config.yaml
norm_place: "out"
norm_eps: 1e-05
attn_scale: 0.177
init_std_o: 0.00534
init_std_up: 0.0262
init_std_down: 0.00534
beta1: 0.95
warmup_steps: 62
batch_tokens: 262144
doc_mask: true
Each number is 128 + 24 x the weight over the matrix's rms, rounded and kept within 0 to 255. Layers, rows and columns count from 0.

# layer 7 MLP gate, 1792x448, rms 0.11, rows 926-932, columns 384-447
[[106 132  93 132 127 177 113 134 143 138 103 154 107 149 129 131 122 131  40 125 175 163 129 132 103 177  84 128 156 112 164 136  97 180 135 151 112 143 111 129 148 113 117  96 132 109 132 113 156 201 130 122 163 138 115  94 131 154 125 103 111 139 116 171]
 [107  78 148 140 113 133 109 122 140 111 121 138 148 144 103 151 133  88  83 151 148 166 153 125  77 147 109  95 112 150 118 148  68 121 121 157 114 104 126  99 123 141 103 160 108 101  99 104 135 128 152 128 146 126 145 132 140  81 158 144 125  92 170 129]
 [132  98 109 154 134 141 153 134  95  89 100 110 139 168 140 136 106 157 140  98 157 127 126 149 111 141 153 118 108 120 102 125 147 110 128 125 134 133 139 141 109 105 114  89 101 128  92 143 118  98 106 147 127 108 137 147 108 116  97 194 120 113 135 153]
 [137 109 116 149 149 145 174 125  99 172 146 135 153 112 110 128 132  84 112 121 167 108  79 153  99 150 142 142 134 131 169 163 120 140 173 105 103 138  98 130 147 111 123 150 143  91 144 133 108 119 105  91  91 180  98 123 118 165 178 110 112 119 149 177]
 [106  93 121 172 153 136 115 151  66 123 126 176 116 145 130 115 129  94 167 126 140  67 129 176 151 117  98 111 166  83 142 149 155 117 155 137 120 142 168 147 150 146 148 112 150 123 118 119 108 108 124 115 137  73 150 119  87 138 144 104 113 109 123 126]
 [121 143 118 124  85 128 118  92  88 126 129 107 154 150 110 132 141 138 115 125 172 181 182 133 112 107 103 129 163 161 126 149 121 123 131 121 146 120 164 130 124 140 131 141 114 119 130 102 129 158  96 119 142 135 112 163 130 131 115 109 150 104 110 141]
 [113 133 167 109 147 118 136 113  92  99 146 127 124 196 165 143 136 140 141 156 143 140 180 120 105 143 151 138 120 130 125 121 103 127 129 163 124 142 107 127 134 127 120 127 100 116 149 119  89  98 159 154 165 165 157 122 123 133 157  87 137 131  90 139]]
# layer 7 MLP up, 1792x448, rms 0.114, rows 926-932, columns 384-447
[[112 136 128 160 181 140 101 144 119  92 119  93  96 189 108 140  99 163 101 124  90 114  95 131 121 164 130 134 161 119 156 161 155 131  91 150 113 144  83 107 132 103 136 112 108 103 164 129 114 120 153 133 147 122 127 130 138 147 111 114 119 127 119 139]
 [152 129 121 134 134  92 116 130 116 154 101 138 139 116 110 116 143 121 162 184 157 124 131 129 160 142 151  81 109 129 104 143 158  89 113 136 105 143 130 134 104 109 114 132 147 178 114 125 130 143  92 128 141 143  99 158 110 166 132 128 129 131 135 153]
 [138 134 124 148 128 158  95 135  88 135 150 117 106 113 119 118 141 107 143 134 104 147 112 122 140 124 153  80  88 115 139 101 147 115 104 105 178 101 114  98 122 164 119 136 152 109 126 127 153 146 154 152 123 152 115 122 125 137 124 115 118 120 119  71]
 [117 107 134 143 174  75 126 141 112 134 103 124 111 139 124 108  96  74 141 181 137 114 153 118 125  78 115 163 135 176 155 165 135 105 142 137 143 166 113  95 199 135 164 169 109 132 126  92 141 131 151 119 144 108  78 143 104 142 119 135 117 144 125 123]
 [ 92 119 133 140 143 111 122 150 126 106 118 203 141 129 129  93 142 149 173 123 127 165 138 170 125 134 126 182 160 129 122  85 164 147  95 149 152 128 138 140 145 161 112 148 108 100 116 153 111 141 128 100 132 166 200 115 133 111 151  95 141 113 160 141]
 [120 128 125  64  91 132 104 169 126 149 148 133 137 120 163 145 168 119 112 114 122 138 131 132 113 134  97 117 151 143 123 136 129 173 119 119 116 139 137 117 140 135 136 141 149 127 139 117 167 115 173 132 151 126 111 133 128 139 132  89 146 122 104 117]
 [ 94 121 113 134 145 106 124 137 107 132 142 158 170 172 152 134 132 145 106 178 118  98 156 144 111 137 136 131 116  84 133 148 102 135 142 104 137 120 108 154 164 115 130 127 128 110 141 122 123 102 120 159 199 142 151 138 155 110 118 127 114 128 154 125]]
# layer 7 MLP down (transposed), 1792x448, rms 0.105, rows 926-932, columns 384-447
[[ 93 112 110 170 183 182 108  93 113 156 107 156 113 105 106 113 121 117 126 165 132 108 109 122 158 118 155 101 142 123 116  98  88 119 103  97 161 112 120 139 128 122 125 149 138 147 104 148  99 116 140 112  74 131 146 124  97 131 154 127 126 136 160 156]
 [100 141 108  93 119 166 141 129 177 130 143 126 135  82 154 121 104 109 133 113 161 136  86 121 161  72 125 155 122 160 205 102 104 130 154 158 144 112 139 102 144 121 122 145 105 107 171 117 144 105 166 118 140 176 142 142 114 126 159 153 117 160 111 125]
 [117 123 124 116 140 124 175 141 150 116 114 118 137 123 136 113 112 101 105 155 114 129 107 122 100 147 103 117 162 130 121 177  95 129 141 109 114 134 105 115 146 147 133 114 107 154 151 157 119  99 131  96 136 126 161 157 143 130 110 121 126 137 115 166]
 [115 112 121 142 122 165 168 116 128 158 109 154 140 144 129 104 123 111 121 106 161 141 147 131 128  94 166 150 103  89 167 146  92 147 119 166 104 111 132  83 113 107 126 152 131 120 110 152 137 145 125 147 115 119 113 129 132 131 144 125 151 111  72 154]
 [137 134 111 119 120 111 173 139 159 125 144 126 141 126 138 133 119 154 127  99 142  98 107  94 133 159 104 118 117  85 114 145 140 109 146  88 154 127 114 119 124 179 116  81 145 163 156 110 146  73 100 145 125 109 132 152 124 134 113 187 132 105 137  91]
 [148 108 121 171 169 125 119 141 165 129 156 160 111 142 146 109 104 135 109 146 162 132 105 102 114 105 151 129  91 164 104 120 125 169  89 127 115 144 101  91 146 170 126 139 121 111 105  66 155 111 117 112 128 151 133  99 135 141  67 123 140 112 133 155]
 [170 123 162 132 108 147 158 104 166 116 130  97 171 115 122 129 138 128 120 130 101 137 102 131  97 108  81 148 146 153 142 156 145 137 125 120 167 137 142 128 170 129 131 159  76 126 171 123  95 115 108 134 109 160 122 149 154 134 144 115 109 143  93 168]]